config = dict(
    n_layer=8,
    d_model=96,
    n_head=3,
    n_kv_head=3,
    head_dim=32,
    d_mlp=256,
    vocab_size=2048,
    activation='gelu',
    norm='layernorm',
    norm_place='pre',
    norm_eps=1e-05,
    positions='alibi',
    qk_norm=False,
    attn_scale=0.177,
    bias='all',
    tie_embeddings=True,
    parallel_block=False,
    init='normal',
    init_std_qkv=0.051,
    init_std_o=0.0128,
    init_std_up=0.051,
    init_std_down=0.0128,
    optimizer='adam_variant',
    lr=0.00333,
    beta1=0.95,
    beta2=0.99,
    weight_decay=0.077,
    lr_head=0.0132,
    warmup_steps=219,
    schedule='wsd',
    decay_fraction=1.0,
    decay_shape='linear',
    final_lr_fraction=0.05,
    batch_tokens=[16384, 32768],
    seq_len=1024,
    doc_mask=True,
    z_loss=0.0001,
    train_tokens=139200000,
    steps=5842,
    dataset='wikipedia_en',
)
Each number is 50 + 15 x the weight over its row's rms, rounded and kept within 0 to 99. Layers, rows and columns count from 0. The size before them is the row's rms in percent of the matrix's.

# v: layer 5 attention value, 96x96, rms 0.0867, rows 74-95, columns 0-95
# o: layer 5 attention output (transposed), 96x96, rms 0.0921, rows 74-95, columns 0-95
# up: layer 5 MLP up, 256x96, rms 0.111, rows 0-13, columns 0-95
# down: layer 5 MLP down (transposed), 256x96, rms 0.104, rows 0-13, columns 0-95
v74 123:41 51 80 72 34 41 40 54 43 72 63 59 59 43 55 37 30 30 45 38 49 44 44 54 62 38 93 74 69 41 39 47 51 48 42 48 37 35 84 40 51 36 30 37 48 49 52 49 41 58 65 33 44 41 42 72 62 24 40 59 00 60 47 61 48 63 65 32 39 36 67 60 46 53 19 82 39 44 29 61 44 65 37 53 57 52 46 51 40 59 53 61 43 38 59 49
o74 135:39 38 43 71 45 77 43 39 49 75 65 62 70 46 53 49 61 32 44 42 59 76 62 51 59 53 50 58 59 36 06 56 29 68 41 49 53 55 37 32 60 46 38 42 39 52 38 54 34 53 56 66 44 42 80 40 58 44 31 54 22 51 71 38 85 66 06 44 42 55 41 66 66 56 36 45 41 23 51 40 41 60 36 61 54 57 92 66 47 41 64 37 60 52 26 55
v75 137:58 63 56 18 33 64 68 52 17 33 32 31 65 48 50 52 41 52 46 54 49 33 56 71 36 52 40 68 48 58 54 44 70 49 41 65 58 55 60 34 79 55 26 54 49 58 42 62 46 74 40 47 45 48 71 58 24 39 89 62 45 44 40 65 63 52 13 56 55 45 37 58 50 37 25 55 57 23 52 42 88 60 71 58 38 48 76 52 72 27 26 53 74 45 42 47
o75 132:57 61 43 39 36 83 50 44 31 24 37 42 33 24 42 48 39 52 47 48 57 54 62 56 42 57 69 51 78 61 35 59 42 34 36 43 53 67 35 28 40 67 62 46 42 82 61 53 31 81 24 68 50 35 67 23 43 50 59 40 66 66 43 70 44 61 60 56 61 37 39 49 67 46 40 68 84 60 44 47 75 70 45 62 20 23 55 38 62 45 15 64 50 54 57 48
v76 114:48 50 45 43 31 45 69 19 45 62 51 65 60 27 47 50 49 16 34 47 76 24 25 20 67 63 61 52 55 56 53 42 34 51 51 47 59 46 51 39 43 84 33 58 38 45 70 59 47 19 69 65 40 49 44 45 66 20 33 38 48 64 46 64 55 34 81 62 53 45 54 72 30 46 75 71 56 49 45 32 62 43 20 48 75 51 87 53 59 45 50 62 57 43 42 52
o76 117:43 27 44 52 35 45 50 46 57 51 61 66 32 42 50 74 63 14 62 52 68 40 42 58 56 52 57 43 49 94 88 31 67 51 52 51 47 64 37 42 29 62 39 57 34 31 52 65 47 43 62 60 76 50 74 36 71 51 39 40 61 56 41 38 46 50 66 58 23 68 41 75 56 54 20 41 37 37 25 30 48 28 78 49 56 45 76 66 36 43 66 58 42 43 28 64
v77 123:49 36 86 48 31 48 78 54 49 69 43 66 55 82 56 33 68 45 56 67 59 38 56 37 62 65 42 51 44 56 52 72 35 51 48 48 37 31 60 35 54 68 51 44 35 52 39 30 36 39 24 39 47 69 70 33 50 70 39 34 42 56 74 36 52 60 50 44 49 29 41 67 30 85 40 31 64 28 25 44 21 77 54 52 41 50 41 66 52 68 19 66 56 32 39 73
o77 130:35 14 42 66 57 49 58 57 61 69 20 66 74 68 26 77 48 59 39 64 45 41 68 46 38 66 61 48 47 35 53 54 07 60 67 44 42 58 47 16 51 65 39 56 31 66 50 36 29 29 43 37 43 75 56 55 41 40 37 39 56 54 45 48 49 46 54 58 77 35 32 47 47 75 48 29 45 50 47 40 40 69 60 55 41 44 50 78 32 43 68 79 87 47 52 56
v78 119:54 42 46 61 55 48 56 53 35 75 81 71 10 36 69 54 56 69 40 47 56 38 74 41 54 56 31 36 43 40 32 41 69 52 38 47 16 47 58 63 58 44 35 61 40 58 60 16 66 61 57 46 34 57 39 45 54 25 55 69 48 50 39 75 83 41 39 40 69 28 43 34 40 29 23 44 71 31 62 70 39 50 39 71 28 53 51 58 57 53 48 50 24 45 58 26
o78 124:34 56 33 42 76 40 67 65 47 43 64 50 43 29 72 54 54 43 40 63 51 62 56 59 51 66 34 54 65 38 63 47 12 84 51 41 67 72 42 46 50 44 57 50 37 22 71 60 49 66 67 41 59 48 49 49 25 51 38 53 52 65 45 66 85 50 15 59 48 44 51 42 20 44 46 29 40 75 34 54 53 57 35 78 08 59 38 47 50 52 64 36 18 50 54 60
v79 118:41 45 61 56 73 72 55 47 37 45 55 42 53 21 41 23 64 51 37 44 52 74 38 58 45 46 65 58 90 82 30 35 38 48 12 47 44 33 58 50 51 31 48 48 46 48 57 58 33 54 57 55 26 61 65 47 44 59 51 68 75 40 53 41 95 48 63 65 52 44 44 42 60 48 64 42 38 66 75 26 60 42 39 26 32 51 66 56 58 19 33 81 55 49 51 35
o79 108:44 61 24 63 33 74 34 61 40 40 30 56 42 44 53 46 51 19 63 42 55 75 41 48 45 46 58 58 49 44 61 45 43 35 18 47 82 54 45 57 61 71 94 13 66 78 85 34 64 49 33 42 50 53 53 57 59 31 35 68 76 49 46 37 44 56 62 39 29 59 57 39 62 55 36 35 30 35 53 56 44 51 59 70 62 66 45 42 67 37 64 53 20 56 42 56
v80 126:41 45 52 65 59 43 31 59 27 49 37 52 62 35 86 74 66 67 38 63 43 39 39 77 64 48 44 52 36 50 35 28 64 52 68 80 77 64 26 57 42 65 57 33 61 31 60 64 49 58 36 60 43 51 75 59 27 46 50 42 35 61 19 53 23 43 58 50 45 46 63 44 58 15 46 81 42 52 71 33 61 60 43 39 45 58 21 56 39 46 34 54 76 30 69 37
o80 133:55 70 32 60 41 47 34 49 42 48 62 43 39 54 69 19 69 66 43 57 49 39 43 68 59 70 47 45 30 88 21 60 60 55 72 63 59 75 40 71 46 31 53 64 40 46 45 40 60 35 46 58 36 51 79 40 30 39 61 56 45 69 59 37 33 30 63 32 22 45 32 48 64 13 40 58 58 67 69 44 63 40 29 50 37 71 46 56 69 54 38 77 61 20 44 46
v81 116:60 18 56 64 51 31 65 45 49 31 28 51 28 65 64 43 45 59 48 74 32 48 57 67 78 75 57 61 46 52 11 49 63 47 64 23 66 46 53 60 62 36 31 43 40 60 51 83 62 43 40 40 59 33 53 43 48 63 68 54 54 44 65 29 49 45 63 62 52 43 49 29 62 53 46 36 41 56 74 66 38 31 20 83 79 47 31 24 45 40 39 53 64 41 60 74
o81 115:55 32 33 66 36 41 48 53 59 47 28 33 34 50 42 38 33 57 47 71 31 15 45 56 73 64 70 55 49 44 21 47 50 49 43 53 64 51 84 71 71 51 59 61 53 39 40 85 42 24 23 47 38 22 36 69 33 67 55 51 61 48 58 70 27 46 24 47 39 71 72 41 69 57 50 50 27 36 40 46 64 38 46 56 60 45 71 43 54 69 54 85 57 49 59 64
v82 120:47 42 29 76 32 53 52 62 38 19 27 58 40 72 64 61 65 23 41 54 78 76 36 64 21 48 30 47 54 53 46 59 58 44 37 55 51 43 49 60 73 66 38 38 61 49 56 76 53 22 54 31 47 48 48 55 70 29 36 45 20 56 25 46 76 59 59 47 48 43 49 31 37 71 66 41 44 70 49 57 45 28 51 42 53 52 30 78 62 61 27 62 69 65 72 66
o82 122:34 35 57 75 33 38 51 35 61 27 34 43 43 52 59 58 55 66 50 51 44 47 62 60 42 63 50 28 57 51 52 75 55 37 45 48 29 74 65 51 60 79 59 52 58 32 35 45 75 54 28 57 61 24 85 39 67 40 63 63 39 39 44 38 50 68 35 56 41 39 15 43 20 62 55 50 04 34 60 52 58 56 68 66 64 53 20 61 55 69 48 56 76 54 67 59
v83 120:44 64 45 66 67 50 28 47 39 42 40 76 41 89 45 44 80 41 40 41 52 49 46 52 71 34 42 27 51 20 37 64 41 45 52 50 58 47 75 37 50 33 60 54 58 20 46 65 67 22 61 59 56 46 63 70 29 36 51 40 41 53 61 59 65 51 41 33 41 63 51 59 63 31 65 16 57 23 52 50 82 24 69 39 69 50 53 48 55 41 31 59 53 48 43 09
o83 114:66 51 51 65 61 53 48 31 48 33 39 40 53 37 38 48 61 18 53 55 35 23 39 33 54 09 63 23 37 63 38 61 50 53 62 47 52 51 42 37 54 71 58 27 68 38 58 48 57 44 66 26 72 42 62 47 80 43 64 62 59 38 48 73 70 80 63 47 76 39 46 44 33 54 69 58 37 50 47 64 66 19 44 41 41 75 66 58 50 53 21 81 45 40 66 32
v84 132:36 41 65 46 63 44 46 45 39 37 45 49 78 68 62 50 54 59 33 81 33 57 65 59 54 34 63 37 65 63 62 41 75 52 43 11 57 49 48 43 55 49 46 30 35 90 50 58 58 45 48 58 54 65 43 48 35 36 46 23 40 47 40 64 53 63 67 75 48 49 40 41 78 77 64 48 35 39 04 37 83 29 59 17 50 53 54 55 44 49 70 56 37 62 48 33
o84 133:49 40 40 37 45 48 37 33 20 35 37 34 50 59 59 23 51 44 16 58 43 51 42 56 60 43 59 55 49 55 63 56 78 47 47 42 75 28 69 56 51 50 64 52 04 72 61 44 40 54 28 59 48 65 53 61 64 37 86 55 44 42 80 39 75 62 64 61 59 21 44 66 60 72 49 56 33 50 35 72 36 42 56 27 63 35 52 64 73 66 62 37 59 42 33 34
v85 125:31 70 24 60 56 57 53 44 41 49 52 41 63 45 66 41 43 21 37 54 45 92 23 69 40 54 26 70 35 65 36 60 50 51 47 39 53 50 41 44 52 26 54 72 14 53 50 20 55 43 23 30 31 53 49 52 62 41 53 41 34 45 76 61 41 56 55 44 74 55 42 72 22 49 49 60 55 21 74 36 58 52 51 65 51 48 40 60 54 40 84 40 57 70 65 71
o85 125:38 33 35 57 61 54 71 34 55 24 65 55 46 29 61 51 35 65 35 80 50 35 73 68 53 53 24 70 43 34 46 68 72 47 43 15 58 70 52 26 25 41 40 54 68 66 51 43 57 71 40 37 52 84 34 69 68 57 49 59 49 54 50 48 29 41 29 44 23 76 26 78 63 78 60 54 64 43 48 48 54 42 52 53 46 61 32 53 36 28 54 43 40 45 70 52
v86 117:57 58 30 42 47 58 46 38 61 67 49 53 66 81 40 58 68 70 65 61 38 58 27 49 30 26 62 35 62 61 62 75 75 45 61 51 51 44 54 53 50 36 49 65 45 58 50 57 31 52 70 55 69 54 43 17 67 70 44 63 47 50 36 66 64 19 72 44 51 46 83 62 35 29 23 46 45 63 49 24 60 40 47 57 40 57 32 23 29 54 43 47 41 04 37 35
o86 112:33 62 70 27 61 48 48 36 49 71 56 76 65 61 54 42 55 79 21 36 57 44 49 52 59 48 58 33 47 42 38 43 62 38 73 42 48 35 61 67 53 73 67 33 69 80 57 73 71 53 61 65 41 47 43 41 25 26 57 71 27 41 36 19 40 54 62 24 51 48 76 61 32 31 53 53 45 56 29 53 51 39 59 52 49 59 73 52 21 28 38 53 32 34 22 63
v87 116:70 55 65 85 38 67 42 77 57 36 44 58 53 55 40 48 25 21 42 71 25 49 59 32 54 60 59 61 57 52 46 68 64 51 49 80 43 38 44 56 21 21 42 52 28 42 61 56 56 62 31 63 55 57 43 31 43 19 21 60 42 70 38 63 35 43 50 62 46 28 17 67 61 70 55 40 53 71 23 56 77 40 48 62 60 44 57 60 62 49 35 70 43 44 44 32
o87 115:57 49 50 90 46 82 64 45 25 28 55 69 30 59 11 39 58 45 35 64 57 51 94 47 44 33 45 66 64 61 50 66 49 70 34 66 39 59 45 55 27 53 69 25 29 21 30 53 55 21 46 55 73 58 48 60 46 43 45 67 61 43 49 42 52 51 48 46 78 42 66 79 34 53 58 43 38 40 34 51 43 54 35 62 63 30 57 48 47 61 63 40 58 37 34 51
v88 123:42 60 42 55 38 37 39 47 37 41 37 55 29 82 59 52 51 60 45 53 60 48 42 46 42 44 62 14 52 58 24 56 31 44 34 57 55 61 60 33 55 42 58 23 62 84 58 46 61 81 50 42 38 41 55 58 62 52 82 72 29 70 49 32 55 70 56 49 43 62 78 32 62 33 63 44 56 55 23 48 99 56 34 65 44 53 65 27 58 55 25 50 41 43 35 59
o88 126:44 39 32 51 36 57 33 57 63 46 33 39 52 57 44 42 21 65 23 51 62 57 35 39 59 46 64 47 65 58 44 36 56 51 33 52 47 60 69 48 70 10 60 20 63 59 47 48 63 62 87 70 43 35 72 61 54 50 82 61 44 31 37 64 44 85 45 68 48 25 41 52 60 25 62 65 39 27 48 55 76 48 34 51 37 62 51 74 27 70 30 57 35 48 39 53
v89 115:45 54 34 31 46 36 14 35 73 71 54 55 53 52 55 56 33 34 73 44 55 96 50 46 55 33 50 67 55 51 38 55 45 44 36 37 61 56 30 56 56 47 40 61 54 37 55 66 45 39 37 37 52 54 72 77 26 25 53 61 69 75 41 42 44 32 53 27 67 41 41 33 55 73 62 58 18 47 71 39 68 86 56 76 40 53 31 40 49 59 31 54 56 33 67 38
o89 115:53 35 44 72 34 22 47 36 30 77 41 79 66 61 35 62 49 42 74 38 56 47 67 44 48 56 36 50 72 41 33 46 69 36 28 45 70 68 40 49 52 54 35 53 85 41 55 85 79 67 42 46 34 56 52 47 43 39 75 59 41 35 51 36 58 33 60 34 39 34 38 61 48 64 68 42 60 57 84 25 72 38 35 55 30 58 47 24 74 56 44 53 55 32 41 50
v90 117:29 47 28 38 39 35 66 66 58 68 39 46 43 47 52 23 61 33 45 62 25 53 35 74 49 42 63 31 51 00 70 60 52 51 49 49 39 41 60 71 59 33 53 40 45 49 67 54 64 26 53 66 78 26 30 43 29 50 62 81 25 56 40 53 41 44 66 54 37 52 49 28 55 63 46 64 39 33 48 55 35 52 55 33 52 51 47 39 53 64 36 65 38 73 61 91
o90 116:45 17 48 51 25 27 76 51 52 53 36 42 57 55 56 41 55 62 40 61 50 40 54 54 63 59 25 37 32 56 31 59 58 74 44 45 21 38 56 54 42 50 67 50 57 49 31 37 69 56 55 41 61 45 47 42 42 51 48 38 18 65 76 32 85 86 37 36 66 37 80 46 71 57 25 36 43 54 62 36 48 62 42 38 85 52 42 39 46 72 30 74 44 76 46 59
v91 131:36 49 39 82 46 71 47 36 46 57 49 56 59 69 51 40 51 47 07 20 48 60 57 41 33 60 45 42 72 58 47 45 53 47 68 59 41 53 48 66 59 33 64 59 11 58 41 63 53 59 30 51 74 69 29 36 38 53 72 57 59 48 59 61 59 64 78 22 62 50 49 62 74 56 37 75 17 42 47 38 26 42 43 36 66 49 67 63 52 65 56 55 47 12 27 55
o91 128:42 68 44 34 49 45 84 47 29 71 61 65 71 42 72 31 60 60 48 56 32 40 71 60 17 50 53 36 55 44 31 37 31 43 60 68 78 51 53 31 46 48 69 48 35 76 48 56 70 74 54 52 61 70 44 35 64 68 30 34 56 43 44 54 43 66 56 75 43 43 58 58 56 70 49 42 26 15 33 30 50 27 42 52 73 54 53 49 41 46 61 59 35 24 22 32
v92 119:28 41 65 67 51 26 41 53 61 59 40 42 50 72 56 88 64 46 42 74 48 41 31 19 38 62 46 57 58 56 41 46 35 46 60 46 57 57 67 60 08 35 64 54 82 53 67 71 37 43 71 51 61 61 29 43 46 60 25 29 52 62 49 43 58 74 23 87 60 64 41 55 42 23 43 63 59 20 42 58 45 67 61 47 42 51 39 46 41 46 22 45 41 59 56 61
o92 117:42 33 48 45 47 35 29 72 86 62 44 37 55 46 54 41 62 49 69 94 60 73 38 43 51 38 33 66 48 53 52 57 35 43 75 51 35 40 66 47 62 50 74 52 44 27 35 44 56 41 59 43 69 22 70 54 64 34 48 33 37 45 50 55 45 47 52 29 47 53 61 41 47 81 48 62 77 57 40 80 54 26 68 52 49 36 47 58 69 47 29 47 64 04 30 50
v93 123:66 65 54 35 44 40 27 51 59 58 63 45 67 72 40 36 49 66 40 72 19 54 84 37 70 34 72 62 46 57 41 55 61 56 73 48 36 47 79 37 42 70 38 30 71 30 48 74 53 30 20 59 29 70 24 60 35 51 61 61 41 63 64 50 59 34 57 50 44 64 61 62 41 40 44 63 69 47 55 41 59 41 36 63 80 40 75 51 35 50 76 35 44 77 40 53
o93 124:52 61 46 23 65 52 22 21 74 35 69 42 71 32 18 56 29 41 45 66 40 32 73 36 41 38 63 79 58 59 56 42 63 81 65 48 45 33 44 33 75 55 41 33 37 41 43 57 36 47 25 66 34 44 39 59 65 45 48 48 65 58 73 61 63 48 42 46 43 52 74 46 38 37 30 66 63 48 67 32 56 49 42 27 60 66 84 40 53 54 63 59 34 55 32 27
v94 114:72 38 22 43 53 45 60 52 28 25 57 34 81 46 46 24 42 60 80 54 40 41 55 46 55 31 68 57 32 76 70 69 44 45 50 40 72 46 57 78 80 63 67 51 37 45 48 59 54 14 65 33 54 30 50 61 51 48 32 40 22 60 53 39 45 64 55 36 60 74 48 40 43 56 43 54 61 13 32 62 47 50 61 53 73 66 23 43 64 41 39 58 38 52 27 53
o94 113:45 50 55 54 72 44 45 38 40 38 33 33 56 44 36 29 39 51 32 50 35 41 40 25 57 66 58 24 55 27 29 29 74 57 38 49 16 49 36 44 30 63 43 66 59 41 41 48 51 58 44 40 34 46 56 35 40 56 64 63 25 30 50 46 58 45 65 71 79 92 58 73 55 67 26 42 69 51 71 58 44 68 86 41 52 78 64 78 57 60 44 44 57 53 53 62
v95 111:66 69 59 43 50 56 10 47 46 26 63 58 60 92 62 35 43 43 57 30 52 11 33 45 57 39 25 68 53 59 34 28 75 35 29 65 27 60 34 72 51 70 59 32 61 50 63 78 51 69 57 54 42 53 72 48 66 66 49 36 36 49 54 46 48 60 61 69 41 46 67 68 46 59 60 56 53 45 74 32 51 50 26 72 59 47 77 46 53 31 53 64 45 57 47 62
o95 113:57 46 19 54 35 64 40 68 54 28 75 72 84 76 39 36 54 47 49 49 57 55 32 49 64 44 50 61 51 54 49 48 48 37 64 31 66 70 43 44 30 77 55 49 32 35 22 44 54 65 37 29 49 04 50 40 59 44 61 43 63 33 36 72 40 51 61 91 14 64 45 50 50 21 77 63 34 39 57 60 49 52 47 47 48 54 54 48 62 47 49 64 40 68 39 54
up0 108:70 13 42 42 77 90 63 48 31 27 50 31 69 60 59 29 34 43 48 54 67 34 59 56 55 67 28 61 56 54 66 33 19 23 64 63 68 74 53 66 61 33 41 66 69 57 42 46 41 52 49 56 68 65 60 15 52 46 69 41 50 47 68 55 52 45 58 58 48 34 83 34 41 66 46 37 80 61 45 58 66 35 67 36 45 44 44 40 48 44 51 55 52 44 68 32
down0 118:47 59 73 52 62 34 78 69 47 31 51 68 72 20 77 52 50 57 61 37 65 42 56 22 49 34 40 51 42 53 40 74 62 38 47 58 68 71 67 60 43 38 47 11 45 39 14 46 59 48 72 66 62 56 57 34 58 35 48 47 23 37 55 56 55 45 61 55 50 32 69 69 43 73 51 63 32 39 23 43 59 19 37 50 67 13 48 60 41 52 51 56 66 37 48 60
up1 099:48 25 57 27 68 68 43 44 72 61 34 43 53 64 74 37 54 50 43 44 67 26 79 60 51 26 40 38 51 36 45 34 32 54 55 53 56 58 75 33 50 76 40 70 74 35 77 35 46 73 48 59 64 21 36 31 61 62 75 37 38 43 62 33 31 33 57 48 54 43 50 43 45 28 73 47 61 50 52 54 46 53 59 25 49 43 65 23 51 82 58 38 68 22 36 49
down1 098:55 54 73 41 70 62 51 37 46 34 46 46 56 43 74 67 66 43 58 44 88 42 47 44 44 21 15 78 38 43 44 50 24 62 44 56 67 63 51 46 60 53 25 37 75 56 67 42 45 54 59 77 46 66 33 61 54 44 52 36 59 47 11 51 38 49 65 49 44 56 30 36 57 68 64 33 31 35 71 43 43 79 41 48 58 57 76 30 21 32 52 44 50 67 27 64
up2 105:63 18 47 51 99 83 53 60 38 33 37 59 64 55 48 58 40 24 56 29 40 20 52 22 33 46 30 67 43 77 49 65 49 42 45 43 71 65 63 52 47 68 72 45 74 40 50 44 67 40 51 38 62 46 18 44 57 41 72 27 34 46 66 52 33 54 44 51 37 29 43 51 31 67 52 39 44 53 51 43 51 46 34 65 59 56 48 62 71 76 48 32 46 58 51 34
down2 100:69 67 23 62 56 42 12 79 59 43 55 51 30 84 44 47 46 74 61 54 63 59 32 56 35 39 58 69 62 51 42 59 35 37 61 71 46 55 86 75 68 59 53 39 45 34 51 40 65 50 49 56 42 62 36 40 45 54 24 45 48 52 79 56 61 06 70 41 33 73 56 34 25 54 53 53 55 35 38 42 65 35 32 40 24 41 68 35 58 60 43 50 45 45 34 45
up3 094:56 48 25 46 60 52 56 56 29 36 67 36 70 48 49 48 62 36 47 77 72 38 50 37 77 50 26 29 64 70 86 37 21 42 18 36 57 41 11 53 62 70 21 50 48 41 44 67 37 68 48 54 50 66 48 35 50 38 61 40 55 26 63 60 65 60 53 35 50 63 83 35 56 36 42 56 58 65 36 65 61 58 50 61 65 39 43 81 46 66 36 43 35 54 51 59
down3 091:82 47 63 78 66 31 45 36 68 43 63 52 22 61 34 86 23 62 56 36 37 65 68 56 31 49 47 64 35 43 44 45 52 41 54 47 55 50 78 43 46 65 59 54 29 42 57 51 55 39 39 48 45 57 56 53 19 45 44 78 28 60 88 70 28 52 65 50 41 69 75 33 07 66 56 31 56 48 30 43 45 37 53 40 70 53 38 31 44 55 44 56 41 42 53 53
up4 107:64 37 51 48 68 27 64 46 64 69 45 42 59 56 52 48 61 52 28 66 77 60 80 32 46 26 56 57 46 62 37 13 57 29 59 46 67 84 41 36 26 45 37 45 55 34 64 48 63 33 30 53 42 59 40 26 62 50 80 43 52 61 56 60 78 44 66 61 43 38 41 45 16 24 66 49 52 47 32 17 55 52 76 37 66 51 46 56 50 53 47 64 46 71 41 27
down4 114:77 46 59 45 46 53 51 55 44 67 28 56 39 39 27 61 64 56 21 59 66 54 62 38 52 64 42 44 74 33 44 29 49 71 36 74 47 45 99 59 54 44 30 49 37 33 57 32 67 35 50 64 55 57 56 60 40 56 47 32 43 59 21 48 65 72 46 98 75 43 44 50 35 66 33 65 34 42 64 48 45 31 53 67 31 35 32 50 37 63 33 51 39 70 35 60
up5 100:62 38 59 51 76 49 43 50 37 73 44 43 70 73 69 55 62 52 48 59 36 40 51 58 66 11 71 33 37 30 49 46 42 50 36 46 42 77 58 59 37 59 51 56 87 34 62 30 26 67 43 67 51 25 41 55 27 51 63 17 65 70 65 35 57 51 79 31 58 48 41 43 70 50 29 56 33 23 30 57 45 41 42 46 49 38 84 53 61 69 48 57 59 54 42 37
down5 101:37 39 38 50 47 64 44 43 57 27 28 33 61 70 55 61 22 42 49 55 66 39 88 38 36 39 73 53 49 49 72 54 37 53 57 57 65 59 63 40 36 76 10 53 60 36 47 53 80 57 47 45 53 27 32 22 50 54 29 44 40 24 55 46 58 79 48 56 73 64 37 58 57 68 66 52 30 55 49 53 53 31 19 57 47 59 80 51 54 58 63 81 32 53 35 53
up6 107:65 53 44 14 72 43 66 47 30 48 48 39 53 85 64 60 60 34 56 63 58 41 35 41 40 52 28 52 83 61 60 50 50 47 38 42 77 61 59 32 47 57 24 54 72 35 36 47 61 51 61 63 53 45 37 60 56 69 67 36 05 21 46 38 50 36 62 52 33 58 79 24 68 36 58 48 48 50 63 38 78 59 30 64 41 43 50 67 43 63 49 42 49 84 49 53
down6 109:66 62 34 47 48 25 82 33 38 56 55 51 39 59 60 56 25 30 52 53 48 58 57 67 57 45 63 67 57 36 51 44 55 51 56 59 43 44 42 65 37 62 30 61 56 53 34 46 64 66 28 37 00 71 69 73 58 63 20 54 77 41 47 57 43 44 59 47 26 31 62 48 30 53 45 44 58 52 56 40 60 51 46 77 68 14 71 35 29 35 58 79 36 34 56 60
up7 123:50 35 55 30 62 59 79 29 36 42 55 23 52 39 66 43 92 40 08 38 49 55 68 33 43 50 82 65 54 62 44 26 55 32 44 26 55 59 54 52 43 44 35 60 67 62 43 54 63 41 50 42 47 42 77 51 54 55 70 51 60 28 74 58 39 63 63 52 46 58 64 50 82 76 48 41 58 31 42 51 22 55 37 77 44 42 61 24 53 72 52 49 65 48 64 30
down7 128:31 63 53 51 61 48 57 54 40 81 55 39 30 54 68 63 56 42 47 40 56 59 51 16 70 60 82 67 68 00 46 63 59 35 74 30 35 58 37 71 33 46 41 58 59 54 41 60 43 60 24 50 45 44 35 54 31 53 35 67 53 45 32 57 59 51 61 65 29 23 59 52 66 51 59 36 53 54 36 52 51 75 63 46 45 38 04 46 69 39 74 33 58 52 54 57
up8 102:64 44 50 25 33 36 84 37 41 58 23 36 70 35 58 46 45 35 48 62 62 42 46 45 66 21 58 47 46 52 55 28 38 49 66 62 75 79 48 48 61 57 34 67 57 64 70 58 50 58 72 62 34 19 54 69 58 64 59 38 22 62 53 60 54 28 54 27 59 44 32 55 51 41 39 36 51 49 10 33 55 54 45 88 40 45 82 74 69 49 45 46 41 51 52 55
down8 109:46 48 61 63 35 59 54 55 36 58 32 51 68 35 51 39 28 29 35 43 45 55 51 89 63 56 55 43 45 45 64 82 65 20 47 49 64 16 64 25 40 54 69 51 49 62 45 67 34 35 58 63 44 41 36 43 14 38 43 78 27 63 39 56 73 81 51 56 64 55 68 58 40 83 30 39 74 51 35 59 62 53 51 36 47 21 54 64 55 51 36 38 40 51 50 39
up9 105:75 32 49 35 59 67 55 56 45 64 57 37 68 46 77 47 37 34 48 55 26 64 85 36 50 36 39 40 56 49 55 44 49 46 54 46 53 48 56 38 28 39 39 49 47 38 68 60 54 28 67 38 50 50 40 27 33 20 63 26 69 56 59 40 52 79 26 45 30 49 53 40 29 83 58 61 58 45 08 29 62 58 64 46 33 52 48 69 62 50 50 49 79 57 88 64
down9 095:27 78 59 56 66 43 42 62 07 18 53 35 64 48 38 45 48 58 40 46 73 65 59 63 52 85 66 59 43 64 42 50 64 48 49 52 49 53 37 59 48 50 34 19 35 68 30 82 50 44 73 56 40 56 56 60 38 78 58 42 27 66 29 50 55 32 55 40 47 61 61 44 94 36 59 29 33 41 28 50 73 50 41 29 29 39 48 45 52 47 51 52 62 63 45 49
up10 101:56 28 34 28 50 60 56 41 42 67 43 45 49 60 56 64 75 28 48 43 47 59 51 44 54 44 65 61 61 83 29 09 54 41 65 36 64 46 49 51 51 47 34 61 66 71 39 57 55 61 60 37 53 24 45 48 25 21 49 50 45 27 58 65 49 63 51 52 28 61 45 36 51 38 39 53 72 78 59 33 37 45 53 93 67 48 63 74 80 72 35 26 48 43 66 31
down10 097:52 60 44 44 59 36 66 54 54 76 62 62 59 43 55 53 71 81 43 50 58 39 51 21 53 68 63 58 67 34 75 65 41 50 30 70 16 33 35 59 38 34 56 58 47 30 59 47 82 65 48 62 39 62 57 44 24 65 49 32 51 27 47 41 44 70 45 13 43 80 34 50 73 47 56 40 41 63 41 44 63 43 51 58 20 40 39 79 35 39 71 39 44 64 48 27
up11 108:49 55 47 34 58 41 48 55 41 69 33 42 52 32 46 65 34 40 44 54 38 47 63 62 35 38 44 43 75 84 65 51 44 47 52 49 92 63 53 22 40 35 31 50 36 49 46 65 75 45 61 46 55 66 18 59 50 30 70 47 45 42 34 56 73 59 50 50 53 45 79 49 74 34 35 62 28 47 50 34 43 54 31 38 52 43 50 87 69 83 33 35 61 51 92 50
down11 107:35 39 46 65 45 52 42 25 30 36 25 68 56 31 57 51 44 54 64 54 65 67 72 25 50 51 69 69 23 53 74 60 25 34 71 40 79 53 27 46 44 44 34 48 62 82 31 59 57 71 36 59 42 51 54 50 59 44 28 33 79 35 39 49 58 41 65 44 33 24 65 68 35 35 44 74 56 60 78 49 37 60 30 57 62 67 55 51 69 45 38 56 55 29 66 35
up12 100:58 45 37 63 59 43 60 62 50 59 42 80 75 64 41 26 63 45 47 28 46 51 34 59 49 48 38 48 58 67 59 43 44 17 34 55 50 75 15 53 06 47 55 68 59 56 29 36 57 60 54 57 49 52 56 52 49 52 50 81 33 57 53 44 31 76 48 43 39 58 56 63 36 58 33 42 71 49 22 27 40 53 86 59 28 61 33 50 84 72 61 45 29 53 47 37
down12 092:38 57 24 58 33 28 37 77 36 74 38 51 30 41 62 30 32 34 50 63 57 53 30 52 45 56 35 32 37 58 67 65 56 36 48 55 54 58 49 31 69 53 51 42 24 58 29 53 44 48 56 65 52 44 32 54 51 35 39 50 50 63 45 67 60 70 52 39 74 63 49 50 36 57 44 23 38 28 55 36 69 63 78 67 55 99 63 67 50 55 57 65 50 35 47 68
up13 098:63 42 40 41 69 67 85 63 55 41 36 40 44 18 40 53 28 56 28 78 45 54 50 59 42 13 42 57 71 75 57 70 33 55 41 49 47 67 52 39 64 73 59 67 58 59 71 50 53 28 58 30 57 63 36 49 42 60 93 43 40 56 60 46 43 31 66 28 44 41 40 41 49 44 49 32 45 37 59 39 46 49 41 54 64 48 58 70 66 45 12 27 59 31 56 26
down13 104:50 73 66 50 50 67 61 39 43 46 43 20 05 37 47 32 67 53 47 48 55 72 46 64 80 27 57 68 51 77 46 77 42 46 60 50 61 65 57 57 47 77 47 46 36 32 69 18 37 70 50 54 42 45 57 62 58 80 65 43 47 85 57 52 35 44 65 55 54 30 39 43 43 40 58 60 33 05 46 47 71 22 36 54 38 38 51 43 52 54 51 48 51 47 38 53